config.toml
d_mlp = 448
init_std_qkv = 0.0448
beta1 = 0.9
schedule = "wsd"
doc_mask = true
Each number is 128 + 24 x the weight over its row's rms, rounded and kept within 0 to 255. Layers, rows and columns count from 0. Numbers have three digits each. The size before them is the row's rms in percent of the matrix's.

# layer 5 MLP gate, 448x160, rms 0.0644, rows 252-281, columns 0-159
099:096132119099156131125130128118163111123085143076122120141109099128173121097087153126151089109146154117165128182156129139107120141106143137106160125111121122140155141121157144113125153131115108112151143121131115075127120121111152123127079105173172167156180117104171132173134141154118128139160152146069085150155107114119123128134062134105153120155121107109121111138096145135112144158117156162171138176098136120117127137113114124115139140128126134120081107155116109098165089119098098
103:099094115122122133116122104131070123128146170130118110130123168101141116141153141183097173120185127128144042123109120109147107143130094118146153133143154108167185164104132149164152093151100115123125110114135115143153130141143121139133097137101139118141100086122128122149132096146113112112105091127089107113158125132114108108124083109103127141131080136170088096112126154148107138108136161113199122151137098135097123114130120086128100142131115140135143143109159109122145086121113156
096:111133138108127107126159102114140071105158135185140129091100127143096121163111126144090163140127068077136097136115125121133138153149136086177143099131137126132145078132115145127132131112099084122133142097133142123155128107112101171147144114134085131126155093172110112140155107088148129150111129133137111108125150128143127132127127170156089129115144124153154118098163174104066119083132112080139124119145123121080174115136095168171100117131158123115135105119151106117134154132142117
109:094146098144086121135095124131170153128129127116156138147155092077111099159138123119151100128134141117109167133150119097149110147122125130098102096095128086089127179140140116070162133102144137142094142141141154160095113118065095098100086118143137121086146125151139092100077146061142140137119113124135129167157112150143126127132125126155119124102154102115127123097135124137118117136153173114112087147131129140085163145148126162155122161130122134095112144137088146165121096116146152
093:080109135104124154200131093111127155174149166150150135117126097094130136084108139156107126167152150130132126114143108099124151165110169097141139165126108162120127127124108157118182105143188163159119177159135123073126129133148124121148170134129159112129087139116147145123152134125079132113164116116134160144120129149149127110115140108085090127085136112135116154150130142095092131111148142160140150130088106158112136126161133133141109130112169111137101100112122137093106155148101108
102:114133139114114118151117112088129120188151143101168120116126125142131146132139155119148111112151146114158159157137107102093186067124123137116110156134090132142101138143093160157104105199102124146109101142112106131151137120121109141057091131169119087114121123108149118154119129142151151102112179097157133124122106126101109163123135164102130133125133156120165136135158127153103134109166156156144157145093129127091156160176117152098164136143145121123119119101125112152134181126109152
099:122126126149134104161149086134138149182154126135130143153127152116155152136121145147179137129105066077164153116100120132146156082081109114120154149146094129159138166138130122190150098113167118109153107080120130087163155139080122124132158161126143118134121126086106108142102125162162117111133124118103153148167145162118168126131092111128109153115141141151119114135151100129113103107143145105122085144125139116165170096110126163146139121132162114091095092134113151148148113119105122
097:162083096134145114148087130117091139169118144136094099116145170099146129117119113132137124125115130158102173111110097115096166158165130152088099117116154060185136133112097081124147129129111136134147132104099141118136135141127151127152134114168106120151136093159102135088112179112135161132091161155105123069111178113114134119137123137111110128155152159129118117136123116092139099105170127127111129160109120141142121156147161108125108099134127109096181150080106132133148137162121144
106:124112090134088135093127096109164153149102108116129175140174138154110136095157113102183170137137122172128135135140126118131139120121109136111117126124134085129106101048123106166157153120122117176104143095141112117116166134095161109087159130121109126094139121114100097155133128117138151135086127139132126121152103174150153169119151112106124131081155139127139139112112139117078149107157148122125157154073186066096130126128111171136136134107124110130126138134157139122119119107119133
105:107102127145103128105164155123158164167154115141162147107086114102105137135116146124131105104166128125139134148113144121079117164138094107113163098108143088106138094126159129113142078107132129102128127107147141142140143119149129146122114128151134128114116139189146149159144126122136150114191136129113130133090184132099130128167111103108083135100146124169147085115133125139112120153149116116097172132187126145114207145129148178129144080169129113141116130123139167151123139137148100
104:115096109157139114107080129115114091147121117131169115157110077150146148099152126152125103106160138134144127141160147155127159122146155110145128113137108092097119108077122096100119135161089122143086131117120119122152127098130131097114114085144140125133201131144149092131106114121106102156137125113144088094174147115131120109148130162143160111155180135119114148087080122111094146096112125139115158135125119153138132106157133177159139151159130128112102104133119136069182166152143151
101:152114116141119136143142139114156099129127123101100139094092151117139161102135174122160126112108116101168116120140149127113143087166155129106131094147099134138143129173147112124115154201121121133088113119148114155147148113134132135067118125116193177117140100124177124133146123142114112110105126093117125147142157142128122162159139114143172127128113071117109153129098107074096157179136115097137074142119142123138106142131153151145162087176128136115117139138130116172174141122121127
100:116164105123140146131145138137114167160172133107141106152133101113094132142159094128134134091162130095111132140148144078138116137142111108174133088166110169078098136154097150131140126087120167130151103163160082137122129138130123167146133139089145160128106148094160116114113167139111143133162125109161121146104141127160106116122121068083093127127160153128138131128117138147091176098119112130171170128106134160160100124098113156142138148116107132105118093163162143167131131112098145
105:158113100156165140124137134146174136126127161164132124118122130153091102109134131143132119148165075109103157126104144132086081110114090097155195132103150153115152150116141150127125103117134141116160098078123113088110101139141075117126081121093128124177163108156118132116136112157094137135134126110133107092183127167142124125128126124133131114164153109112135093162147111135133114094121092132128161168136111150103133109107143102128125087140167136108144111112083123129165074147100117
094:105111144122097155176148107142121086129127152131148173156106128172073090162105141163169103132130124157116135107136112151150128135141059106151160107133096122164156108116114147097156089096142112139153146101139119148121115103138093148158134135125090150119126071129101127171116091137088156128085157089153107135118133116129121132144146135088137112152126108134139106133115121130127110124145133068123142153155097142129136125130119158157117111126125176142141141101163088096131182144120155
104:106121060149115074130132125107086134122162179124108115119124105160144147162132103110146126114131169114143084159087130106087091116130113150126146134121132114144152154079159161139126112133132098143137158115156157149132129143109177137095113089129117148096128093146100088099118152155113132116086119094165087074145143122134146087104101147119116187110125108116153122104155149116159150135133128089136133113177131160121145132126177109155150132104147112121103136155126128143143123101116126
104:128091144119148132093107192123110096180108087152115141114154136117107131121154150141099126122105099105154104104112119124142123137172097095144144125121163091156154147093100159114139113143122102130136153118099104139108130122119129125126099136084143143073098059134162116137142138104131108135141121092110170141122162093093130174117163107137115113111144153117122096081116122117158169165170117092069136137135133120161133142139124132134098115150125073140136159127155138094104119113120146
098:146158084105100128185147136131123160123149125125127092162107099186142099119124103124152126104120085123081172129130141125129095159135097151134129136141141147095157117158115077161122107111127096154175139134120135150110151155085110122133119123131114145156118120104122130095137102142181129118157151118128139138140158100146089127128092128111142075148112112115072108104136147144139119139118135106123119086139149111139128154151090126125102107144123108101140153103188117085187159144089139
101:121147151116128101123125127128141162122128114109123144152102099191129150124130083174114128145112118095130121151132101127135125150113125182098174060147160121141129131077117087168144095126122113068124122114093158142104104140140160138109107124135136150128109134098122127102134127152115087177097124099118060101117146125165143113104131180154139123143089087167139085119127163131122162130124157094105105097112113130111141131120125144092125102088098115137149120117125143116167123115151121
106:090107090134115107122150102121109148084126174136163117134086118120108135137133171118159120139115179150128094121138145082125174135099122138119195144068175129126127104142153109154123114098114119104129144117162156125142177140123107138141121113140101128118144115132096119139111062145099141096108131091137103117113132121120099133153136144086133138107119129164155115100172156121119126119127110080134124100130144136087118162163165131179130125172103099146149110131109097117162131160152116
094:151156131088128123120112143140145132125152075136140190090149149113112128111109099122133143097147104136133164111148095146097128163126131117118128139153133147135107140100102138065140136119169114145095117128168117124141099135138127147116130173111131164100118138120143126139148140092099129107127128132105139141095095153090121121099113135134142133083169117127123109105111162108132113149177109090128163126115107083101201160161144131185149120117169138086122114193093115159145122154126112
101:089145127106120131143112148110108112071107142125139136160183139109114147085147155138129073145148126081166125128098164108143170108123125125162110096116187112127107159098143119113091091120092144136114123158107112126120128098127149144142129110124128079119195129144145157136137117162097138121156143134095109146149129147165153084095168111103148129112118120127135143105143120114089120148078127116156131139087118131120134131150082142114154157112086109154151126068143113144151099114123148
109:115078118085135155145110147123119117133114137127126091149132145140137129146099138109137149175117118094144113194128139157134116170143110127101118096123144047170183113055122146168125149092163113090139122141113101129129087117129111120102128150146126121122132101100149103146129103152134145128106173154126083126116137108104118150103073113149145117171149134121153117107125133118102121107128104157141113140156125130066110096107102101131105083110149123155124130101115127093130143128154145
104:110060131145148159098133132176056153090184128144139107152147121110117135117145096143097130114134103161143137112110129134137144114165133151130152136167119122113182145086116090141142157103124084139143138127125115127164133173133121107103124133107102121165082116152125118195154167104128173091137140128127124162079116111143102113074124132113123103125150121155131128094140105142097119092113113161110162109154127147124142119137097118113107131157170151116119134131115100126131158114100133
108:135113157119155142070138101102130115134094110124127100111095113119080138175153135098153118131139104137123095156063159129125085153149136108129137093093141105120143117104119099141109109090143128128127144169143110099139135126112096185115129105137161143117113119157125108126119167128074181116161151139096147137110125133090142155133153141096104147138109116133122154112157157143156109136161108160124106120172173108092127108101116164118166124138103118125152094103187144115108113106139162
098:146095143106088109108110090186103168118150127121109134140142074151099161128160120110174117082126132076154102137113177120152113141117119107159114103123140137158152118105129124118155139111136080135120096141167098115089122141103139097131135121103149137161171104147110132154095101101107115172121073158130118115172131144117099136093115123144102108116120143140125099140117130106103114088160148089149107120079112135139128154109153112136131144108168144164119117148124088118172153113146107
098:079119124150095182132109128095108132161136118114092170123118126174160114143106127105146082142109082145088158117169113110137129089119128110119170098127094120117163131176137164049128117134157122133073123104122143144124134144133144158099155181154101173132130102152132168124095123157148106123149107159095119166115125122109134129164146095130105147133143135132112107109095077116116154144122146092085126132121140122130105125144124162136130144135154127109149168122116123120131148093116127
099:133122141099109166138107134131156158094103121087151118093149135106140101153137096116110140097086094104111155177121111158124130135116141114131138118115140143117143134136070107168090113157144094168125129114125124168104157160134133116093109122112127143147095143087131124159102128156113152125082110145124152154098134109115119178146136146109128126106175128100091131129135119130140104134154108168089160140117182117113107139162113126075093099164150104180169091124115161143097113138109102
100:097161088144147093156149170136098113160128107093151104137136115112128118118151139148152132163136107134160123130120129090130118163091140095153141150118115129102120073101131142110109122093107098100104148163132147112115119130132142154127087094098138146132113153165079147106141130112101156158091103161109083140165103111148142174144105139120158119094097064062140132134108153102107168129126145108146107134135135105089127131108139119150136177127164082143121109129138134114168134149111117
099:180109105164142072113137111108104162133164202160119141149102129132104196107129125129126096115139138128129137148118111139112115141125115135060148098141124094144138113149131113099145123146128123137075179130102088143121124127095112090153105106145106107100128133133153097132132098142103112108106079106083097132105171130135098135092146126165155140103127144149155150110153104134164127106138106106094108156125105136114153139145157141135123154117157147119173132153154089118147115142161122
# layer 5 MLP up, 448x160, rms 0.0642, rows 252-280, columns 0-159
102:117134158141098187172117123111188144144133105154137109119151124120141127095127141132141144124103156119107166129124123104131129151152094085131074098118120114190177127121098149140114142151125177097141129120128098117104155142133149129148175118104143167134120168148107121146116126143174173141110157117107113127163106143127061140102123111136123096089159119123101088117136124156095152138155170128116164130152108142150137119124098129143113107191166127110168112154154142129110134148129116
104:119157135139167154121142088082124137119148159072155139100140158084122156161125128106151107160126120106094138105156128111110154128145101150126130157111135114138167117154134099133127096134080149173121122114149162167143078140120126144157121145087134136114150165160126161119108146151097098173135103089118097150154131149134135155138124142055132132133141086152103139101147081137131077094100127145121097156108098141101144095154145125130123157125136081132132103118122107158121137165121135
102:097139140153133141153128133154103113121140125136146117122148169164126063120132150137133151135124119063120128149146141103129111158121147166162150135136092105128161123147107150116160174124088088135087112133108140129129170118156125129130146132136101091147103119106133152140096172100139133092152104137168092183140083125172121140129148110129089086125102125133102151130111140103152112107104124104161083158118108137106126115156132139151140171157128139125118106117122151154160104086056105
099:121147111116079113120131144195158130122116166155125152139152106143137111134155150150116086143117084114100120089099116108130120148127139104162093112152132130120124166093156129119144092142132140149115076119135155132108109090114114145136109136077159100140120164080154071174164099094110142160186169157153146144132129144167104152142118124130114140133126121128104098119112132149083138140123103173116118153130095110109103146130171128135123104176113117132145162121137130121100152148121162
102:130156171147081128095119112131160116114111132103115134147136157158143082132144125136165109123146076154131125135112179128158105062117117074124130117126119113133156131156121119157111130108102157105138091131114088142132148184122117152118159164115116124149156129124176160109107138164122145088089073144145151087148104126138154168096118111143136148132154120151121084147141160097154143150107135093131134117121137101148142176103120121116171101070128120122105137120109135118117095100137115
105:155143117124108149136110118151156133140145132157147103145166162097145166108118174107113123105117132128140120173106102162154116117159147147136127150109142125151171129137108101105132071121159120157096126070102138097101148123082140087150123142110131143142153114146091147181129175126114118101099102088127137083155144158112172107160130131114156135133119154115123139129118130123127132144131175180130143132085113101116137092155141100129125097129166112146148098098124104132079171105175123
095:110140098156139124133170114181161096111134153178167120128131142161121133134166139105131136190141098145141138122149156158129107138128123139127116137132121147105159136121144128106120135111145104149181167082149167087127117163089135103143163164095116127097157134127144159193124121104107157107157138127088130137120128100114111121132150123122091142123078096122114123120110148120131137168161115161146100129186133108142116141168085115180148135138147110125128106151130125142087097178120124
104:118129133117113099125084083143159108147130126152127125074080143065110127107099139125078104160151131124114141093120148097138146093115126111159143103140108163090137153177096102087132147129094118110103115113109145152112127113116113107144142172104150122109085111117147125145140130129146133118158138094176200100114158138115134114101145125162094128131142149144124124119142165137112174134137151140115109114154156152114138143092153137145135130158130099174121162094173105140143107145157088
112:095144136116153081121126063151139142135137189153103130142109122110074141130063127105166172155146135125102141111112207108080096159102153139151134119150097134138085072104123144142139096129124129099123149090136111106123131160110181130115110135160100136130112130128123125150105124155144105137115112117090108126090155128117177151112132135143173154154149131129120095165135106141129114133130154121128114081155144130111133149125144140112122122105128146086101150148107145108147125140097135
104:146116157137121082135156141133160088113100121125116123139123119093137139118131159144159208109147141138146105146147078118112115128093152134113122102101089123138112152149130121127074165131139125104164140129120170115123090091126169134105131106127179098130125119086110141098124148147163155123138149132110124081081130138130105178167104107081137147102115131166095123142080145127141127095167121127117121111148165144134144121166171159163142156126124130167138127127155088141130156126154116
105:129155095133125146123099153130129105159101141158135111178110093166119146069122109112114110120123098093099065117130144139099134101102137119126121122126159106107137098088088108075092181134102137136151131115135122122139095085143127139140133125101154095148166104123171172115108128111148125156121085152085120174091132152135108084135137108116132111172126151126124134158116092109081139150112100092141110113108142133149131152165129153102158113132137132129083105129111142149156136138084110
106:073150117102114169109134168156136115119109120114101182139122142175099166115141095131151168094133122111104156142167129123127125141134118138156099106169101113126168158096124132101097112117110183136095125130119150170113098113088135146140113088170115104145088123156143164117125127149154112095102107108156192143116162184149125127149122133154122131141125163089117108120113120143123155120109112142124089120087125111138137121102136115118133136119168103128161154101147066139111133138130110
104:141106112121122159144122127176122098155155106101093095109093096175126174145149183111090116121145170102141098159121120169130143142129117107155116104125155156121172125173111151157113100106118132141111153130168158147131197088137119123118163138149120125139159135165126130142187133115084105154152134097132119132146131126162109137102136106138106148143128090160110116094120111142119118145104170140132175103152158139143131138082116126136086151122129125091130105108150105088134134122095129
100:106120129160158077140130162115124171125093105121132147132137115097148152143125099118161105164150128104134131172120109129102146150123128127103105114152091101146105131070127075118154162108121112136117135160136145135163105096159169119110116112142109089123149135113155115138069125159186062121106167102124124126116095173126155162146107147123161115126131119147131156119193158139140119131109114135084106106122113111102151097132108164140109132098156099108151134107147149138107134142163145
102:165106127130156150140120162124159105140106121125155151168156166120115153156146100097117165107097111117104176124101116092158107122138113137139113175111139170137143147096152137146144142133135172116128061047151151105116120094141148146107134149107131167133130108116109116151103091168129132089145099129139111142151133094129142133133139122099154088139125125173112124084127162097104169132119112152129114113116139124099183139125138113124061103140139127134124155116080133146140138148156141
098:080077096113110129095143093095106132151106119134141121128138118123130113145139132119136160137112149105136117109132133118131154127154154140142079129170151112142149097097127167109126164136124157132126097122162121125165087088128181148135198129140127130128134098162117168097155122121143135120136116157100088096179168093140164141121135099129135122114125091140136098094175133079147106145145093122162127145138126117164135165104151178109179144146133140132101134120142137127101152102077116
105:122123111146126125139121118125154122118134129109178143145119110143128177119159118149150174130116110126111152150156095110164065141153066134132121153182126132137134131123166107117138134162092099168130131111109140096127113161120090132153110136131137154116119142082140113153132128108119075117134117100144131115125078120123072112129098115110117151130076098092134073144136117114138158097108117121154146164164118134121090135117047114105090158166145126126118123113131141135135147143100079
097:156125159117112126131095094152132116142101155158140117150125133177156132126164127128150107130104171126135100101139097120131128155101101110121094099129117162174128169121101104136111122099116162109151129108139068073120101122127115136129142157122096184119132141136135142099160129159136164093106111143096094100089098125132130139126117098126081112166099118143121119171160136136161147109144155137097120168134115113123154140093115127179125113128125144117117099135147082145187067110100130
097:143112132150130102162135108110145121133122137120136121123172131150120115139125139149129118164126110085129183062148124142145091131151093133157153160122106176090122118185155160118122107144119139148095082143106136129105146159133147103115119120135126127140110157192125108139132155138123117096106142117110137130122128103114136063142087097151141134113085110110079106121178120101102093142163176124115107123113113115117145170119103159157103147103148123074143130099138143106152115173106114
099:128148169125132147126198140141104152119165143093115164109112153118129141084147155124116144124111101101124126135136133112139129083142097108149131142115155100104161104179166141144127111122161119145082113120122112170154108104104135144158143167166159102086148117104149148141108158156126083151137158141087137172147160143200121156116112131165143133117107145134102134126145112108135134154122125102104107143084100133097153106070130133139099117129120110133135075143090129136158160131128140
099:114152122105133110134131111142173128119165134082107133145136196119146108093165178120185117136141128111096082087173097134143092143164131148171112109058140149110131136147133142114107108125139127121118111111149131117078099101138079102172134163094129114127147114106131094126121135113134111173156153128131140163148140163139093110115164161134133146145162113116133110099150104142132127133127131123102133159121104180125114125078170143147107135123143143115149144117122102156105104162141148
098:104115114128104114102120097115133141123126137138121108121143129068138137120067096139105114121156072123156107114108124126126145087129111108077123131154116143086130196134147143113116131128126131172159170129114108161105126121142073088111132131158162082158105115125104127124149158084105102163112161137113125104164125061139117115136106130114127154100100144096145153122115126161115130137116100145155168099134121156147121077107113104082104106122131098132107122121135165115141083112116102
106:169151131152151149169101160122098171094161108143155094156132123118128065169084103094116110110109112102115150105138118110143151119146085122165155129084128148124138162099162127089154112151157144086122139151167149092153125154139099136138124108148112153132169109136155145108159103122130175145157092133125144132144150097125087117151162140104162129144118114128117152129135121093175126114132144123144134124080162123124131133137108131157171115133104173124122109168103134121181145129111117
099:114120138149110165102137139124117137131158125130114120134108102139136158181099115112075151156065151145132102113152154148134163166091154135129135136098077151115122137123120139134090147132131110109147144083066120087134091125092128132155097127110135115115121152142149133079096141136115128123133125109137117109128146147124081118103171119144093142131089093123140141104095157156177121120109113177167157154121138152153061121123115142113135122128109100143129099093130105113104103144157074
100:141129112089161132093152090082179135164137144129087097118101130119080161139135104136157138166142106130128116130152085157123119120108096142105121086136117122168153131095105125133130159128130125112171135135127102137151138113124113099130127152144096153131113134124127132129119137091091132146148121102101117127156132098124121117113152170118126138156155151171144114101106099119156177156096147142190089172138139183117109137105154121105127087094119118198102110115139116145117159104169110
101:102139152158127159091173151117160134108148136105132123153073153113116123159102122063151102120103153125130120144141146152135130095120123108128083118104108177080109129129156089128093166158124130142191111142121152165108119139062129140106107106125172165148113185122138126145140122116116117133130151136161142158111142139106101109088118134143137110172107125114132143133121133140107112156142114165139115132153172137102118126113090171125111074140110126137128133163150136146125096133180113
104:165149167130145146166102127139116154110120159168122140158137135174119111119137087116138092145113150111100169127123147133099115164083133168161161139083099095079120146132163171093118142104147158105106107144075150122138158104107130088118104154117162112100146169122163136136168099115163096139141103091107110125143124148087148168123169108142172113129131106118148115133145096130117128155138135155120143126158100160155113131132126151106163159095128101128136134105106146137156151111102128
101:163118135141112128121087129116089148149125132077149114132153135151166090118078136140123137123126151102121120132101057094124117148141096073117136123104187089122135095148110091130081110158137134150123123110129135118111151146145157110141138127132124147106114098116187148119133112089122145160114155122120078132077116140123122130148076116133100105152109145100156146125124132101168098156152160148116137099105136144105121137155088087135112114121154140081163128132166149125118074151126125
097:160098088135118120117135119106092135134120141172142088106130153114113166173118131134119098071116150136127109116132088146144100093121137123076127146144200118175168115131087148133124107144127132163124128118130117112119133139124144137113121152135082107136091124176150112149124117165136129103090133084145127141112107131126195140104114098109122152118129118150148128140179119114114149148134126096103152174174103154135130171113126148104100169135105114123118175140098131131105120064130134
# layer 5 MLP down (transposed), 448x160, rms 0.0639, rows 252-280, columns 0-159
105:114134122113172118123151152133111122073159157128134116094078150198078160117119081087137157129160095116141143128152116123092118105133145143119103114158126159142144104077156121092160142122126203082149111122136107086156165129127129113153109167111098181141137166123144102117142127117110158125114084105139130147130154147179132146153107129146136146131134108106163103089149098081119149142106151128111166132111136124125117135108129148148137153154121137139108124128126120130128158146115118
109:161094115103120117143099107149122110155152113121116109139154117151126120162155149133108096122123111138163117121128135120186122138162108147110131177125116119112170183095084136097144101102102137178137156131087119125137082113114159133116149126099115137089137153125138152130156128127123122120146126099136151102135098110135119166122127145110085117091121126196095120158092106134132113131137094162106085140094081126112096108141140060090106118107124114126108167167146113137156172118123105
102:128149112126120175146167168146120131146096175093169140139125131126164118181132123076082144104171175167121131115165133123099110115139134154161120132152128132134128144138125119124134179144137146171164186123138128113162096123135128120145164142149099103136128162148183110128145144135159126089147122102124103170141119132108108140107103125176114143123157166137110142091150120160147124148130121131138107157120122126149122149134191120105129163118109136087152097133098088167120116128126165
103:154119144139193077111108151134145136132115125132137142143080124167115118107132092113152108142156138107079140138143136156120133119125105148137123126130104133127146153139146113096133121116126134112145129128150157151169159084102120140150086093060116153086130124148147139125139166159139170147149066120142132131122109117141115093120148114096117130086156167100159112146119102138159154161115133126161104108134136148174102116103135076130113086120090115155122159161096112085133185128115124
099:160136095125131131125149113111112096121136141118118126121139092113119128123120132119134135112171116106150094106130126128080177124114108147114171126182098093117105124136084103130173098115153111149124133097117116134128097130147128106131142121059118140094145073172156137138143169119149126114092120139142155111092099130149156129105104136154121147099120133189098143185113104094122123095088146168140134166128112134122138168119123162110111163094105088142155155173125153124143139122084157
098:093073107129108154142092167143097165122146130125152130147172170120173095157174098143104132120117121127169152085088143136159134130124154134103145150081144140131146136154151129104114110119112112127136120170150130103123175113120140137143148141083113120128124150167166083100156119139109105069116112128097162129126095163109138102062115142129100107109118121149128118094120136112124149128154109122150120116158154134175097175133138137147138111113134083088108151119126147130098110144147142
104:139118139119152104180119146130143149122114134143109163136136111140114159148134127098079110176159090085114093138142174103124125109201105135122124166149129120132156121135163136121141124108093137124125101176093114123141105101081120132125152118167154141125123152123112093105108124139101127132110107158110116118154154135097142095157118071162153135107125094081154111181168130166089136134153114147148147126091127168118099099135104129126133109122130143175147166124127099090116115108123098
102:143108167116137118120151132124169158134136122105127128123134139130119141123108111122149179088101159129175123144136082126156116167139151106104113125112139122130114137101154110153099147139127101125159167143175103139136078114123097103117078104165086121130121114166142155126142114134134140058128139097093121124149118149176141130166128112060117118119143109136174149135135166137106129167074114128147154125155138183152147098125114173158098117113129113162130107105127138090151152151126106
113:101122115142145114115139089157094081130113128144098093162146128157107106134163127128090117146128103167113179153111118119187107180108097143139141149120151142122140133117110131104134126136114115142141171121141105119147152076118122104125153082133121124121142112118155138129123156120115142137135143152129151100111163062101108133103147105148147093139159109152092099116119150138103136117164126140139097143075124155119157166173135123165131120128106107048103162114153144163103153151101107
097:138120138094107103118129092144173107133107128108153119087105127102105148130136097131137133110133115144114142079109158139137088121134108127123143094114115179130154184158119151127156163079175117103157149136091102116097077113136130149094142115156128158149116153111087129088166109101149115122151119126136134126175181146136117152139153085102123083141127131130108120089134118140106145130107121131130137137137105167109139110104137111074144122106112154130074108129089185089139153103124126
103:093127163123096160125133125165145112132138130120149079156189094128131104110116117121118142065102084122117134161133132100120094117133088116159128120111154125130115122153106128135146113185122143094119104113118126115141166138150117120166108093138163134110139148121166169107158172128133109108170141163137098106118111121116139106085131078165122105160147112148132133033158127139130150145159108152133116172120112136122092141163118113143136120141122117102145133126149110135101146165158158
098:136092138099162161106108127119098159123114154111132125140101129097151118150120108083185138123096168111150141132149140141122120144134088130127076105138154112129097093119155107149110119173170097148158104134100152060173112118123166140122179138142155138158134133131151151135121185109123148150112152126128110168122124150130154144112098116124088094094104124109119106127075112129127150073122102123119154130126101137168144146086121095124121082114146088114145130146114114114147170123131125
106:125139118137142171143130124127122125120156116131142068090128139109154101135129142119099129145126090136181141115118141121129102159158074173135132107154116152124129107112127129104100149116091135113095124098114159145145154105089084160140156109143164109115128160164121115099103158071143148170145138075180165173119108082123148166107129115124084175140152132096169127113115157116127120149142133131140166124139101157178143154112138144113138159148162144123114096124149133132127112133162105
100:169134160141114100110128148141122101142075112115135108162159084161113127101153124133149166153156139140138124122137082132132129135101138124172145082147180109111140122161110111133112131118118100157131119129163120124114148104140132128122122112144149134089114124119112113101141084156086127127149158106120146082127143105151125097100142150122108085138129142104124095128126135107082200084089117153144121120130124136136085152085168118157110066144153142147159163085117104100164091145114120
097:134145113135110146140119076093113140148131101135123111092106139139108105146099101159104113154177123097136161158142153118110115115090118150115132180096146183122135106147096113112111154107102140100104138148125114103093079087142170134095138139154141104145114121163166082114122137118111108146147147099119133140114175115151143113110137172112115089157152170115109120107144189123132118140118135149148153175116146138169113155124146121141063115141153136081145123120123125134129135087099156
106:124133131114154112154113152155162109090128134080098127087151086100085135129142118116089094129124132126130145103127110093137136096128078159166114149098117121125143163178163131132140091099123144115094127182137163131135072127144109135147104129113096096144107139146118139115162176115125140132137146115129146138116107084083118168151115110139152144123153079116115135099143137101123109136131139147151074144133149144143136099097103128087130125121175132192114135127097134081168147118155128
103:136150091116115122125099151118109144123150121146129113113151156124150140168134122119125137129118101077161095101144148128141125188152120099086154090126114113095137084105088125139125103083128105137142091171100136113144067152110159162116094178116167164146144097086142147112136164137091119141119106176115121141132154119154137164131130123140168102139096168150103142119106125120137148110170129081117125112142117116144153117111185141162127138137108149169119187143102120137121114116130124
103:141104131140161109120179117124115117122139132113131148148096105098128122157103143161139105077152113138068143131122122175115121091161132127172118168092126089121159140123170142162084141169112103149134118124149141119131169135120138140108083162122110109090099125130142130153098130135146114152150087072144156132134139137169116106143145144118088090101149163109140135109110129140126148127153125115113170113156141123137142172157179096117086150125130119155139095149145145080100091099121111
101:144135134116144119124175116109102074186111126147123063146157135108148146103113115137127120139132153124161133161113143114169126170140169101121122057120148128158128105112121098181154132106094122135114120158140168148122162121124144121111116082120172121125141091136146109092138141120149073124142126146130121111110164130125151143142152126098115079142120098136094112100149109143100125158091101135130145100172154114145130136060144099154111168132124091131122104118124115100141093115111133
102:089106132135140136118133121108089118118133137135150116125091126122091123162110185152132146196122113149158098158092105117128116132113116170109150112162104101047120148159071144163127109147143139167122140139126126148129121114118110111114178133143138135100153122146160098139128126122095122091122152096088144101105120127143103143132126122133149112112120152126133133135084125095150149135116145119128107133150170132144138114061115123106142121097149089189126120120108116087142087124182096
098:171133157136096117181124136117158135109101164121156107141115083160128146117108140102092102138191121099138140103103145122115129151073126150152078157084108160119151146167144118127114141117167131061129131108112148114157115133144092114149121123089110125129148107166107162169148120129109139134108095143090156090150120116127098121110111146099136128148133127132163137144138112099129091118126156111117109143140175114107130155101126110105115127175103150176155138113117067159124153112126121
095:118113102138112089090100116169107116094151120119168117138098121149139133097124124161138127101176128115114149117101175176112101143090119118112146104138157123127129124086101095118116122133149108137103083119115140134122152152145142143144125086209119101134127155104123149091142123126131093109121129143165120120142139159068142115115127093117149077118130136168160144111167138152103119111139114111137072156120131145118100106125142118111100144127142104058168170123106126161135125134079125
101:096099146130089148168137149129128103160109135134115130180137106160130145090150100121111116187104135127121104152131164148132110151114106149096137109128142113150173148145097182164147123109149109071168122096136144095099143125135136102112133138090124130062113143139126148137088131116145130152078145143114144156100147131111104110091097124136088177173140119110136131128132127093104144148124128134096110123092099099114111138169164093113100145125125112194119129109158140108117139136146118
103:090158123101132093123138134147118176113139128100116102118107124118066134109176108166148128110117108112113125118145124127086124103128116156108122183151105177152153163116143111112143127099161106130125109147149145122134102132132087115130130121113139118135148132095139138143148121102137167122145123126139123111130131114165133140112081153167139085109139160135152116109111102137127096106084125110105130153159154095121131117135101123074160063177131187173138113175178112139180122142111143
093:114126109122161128160123160136128163130129155162171073163123110131180097148145132138111122130134157148108149118146159079120127191109114138137121204122168123071152148108134112131142112129139150107148121161149134099102103172135125104159159141156074119099152107177173127160141132072133113128096150142138165142132110115139133120137131106167137126140155125151148120163086124130091102094110114140124149120123107153129132154133112128129134121127107108130102176142122127159150157145098150
100:140129147078151125128158129129116131125162130144130102159165148139134152160138119097127104149168077129118120116149142132164150093168132120119153138135132167117104173179119190139180152136116126096139137168108106120141125156145113101160085156117125150129115128140192168120133107160107122138127155096146138095104127099114159137077139153113110136124156092124141115150087117167120105109119155094139150136124129120166144130102124134125112155124098137093070092147096140085150097130145135
107:099123142162106086151134103160099163108126114131160152125112113186142143167135140102157127130167103137082125133158145120157135161136126123120150100090100089112136113091145125106151105107124122096142107143117126177095152138122141110127172135134084085149110119115106146116150135153126102136129106179115118098114148140130136113159121153137148067123107147088138136162171125132134131129077137141094105149155128136121133119169115164176185111147172146095092134128120116139141124162166156
097:145141112134099141095095095123076096131138121142110129143099130116166141120102116142117108138124125108143117115146123097154116174109126109088157127142097152117113131112112093150125131115125124101128168139072168094128112089137075137093181146122141106083107152153125150179158105136127130146143093133130078142144091127120114107170109103146116163139139175140144109169142100122102147112153150132127130129131096079084135124159139180135118138143060135136103139143113135135129095106092152
103:133162126127103134112132113121117171147151157157112131125144096163122131101104080117141145168116160119091147089093147153142146143196135100131127126121169103117126116129102148158148144147087116150179088126129091101113111141157124138123121157164091129077125157127101149143115126152120107164144125111150151113149155150115132109121149141096112126161088167151114132094164153107112129166112133154143166131074093165141113128144158141105147094112130098164128144122094122151124073108103129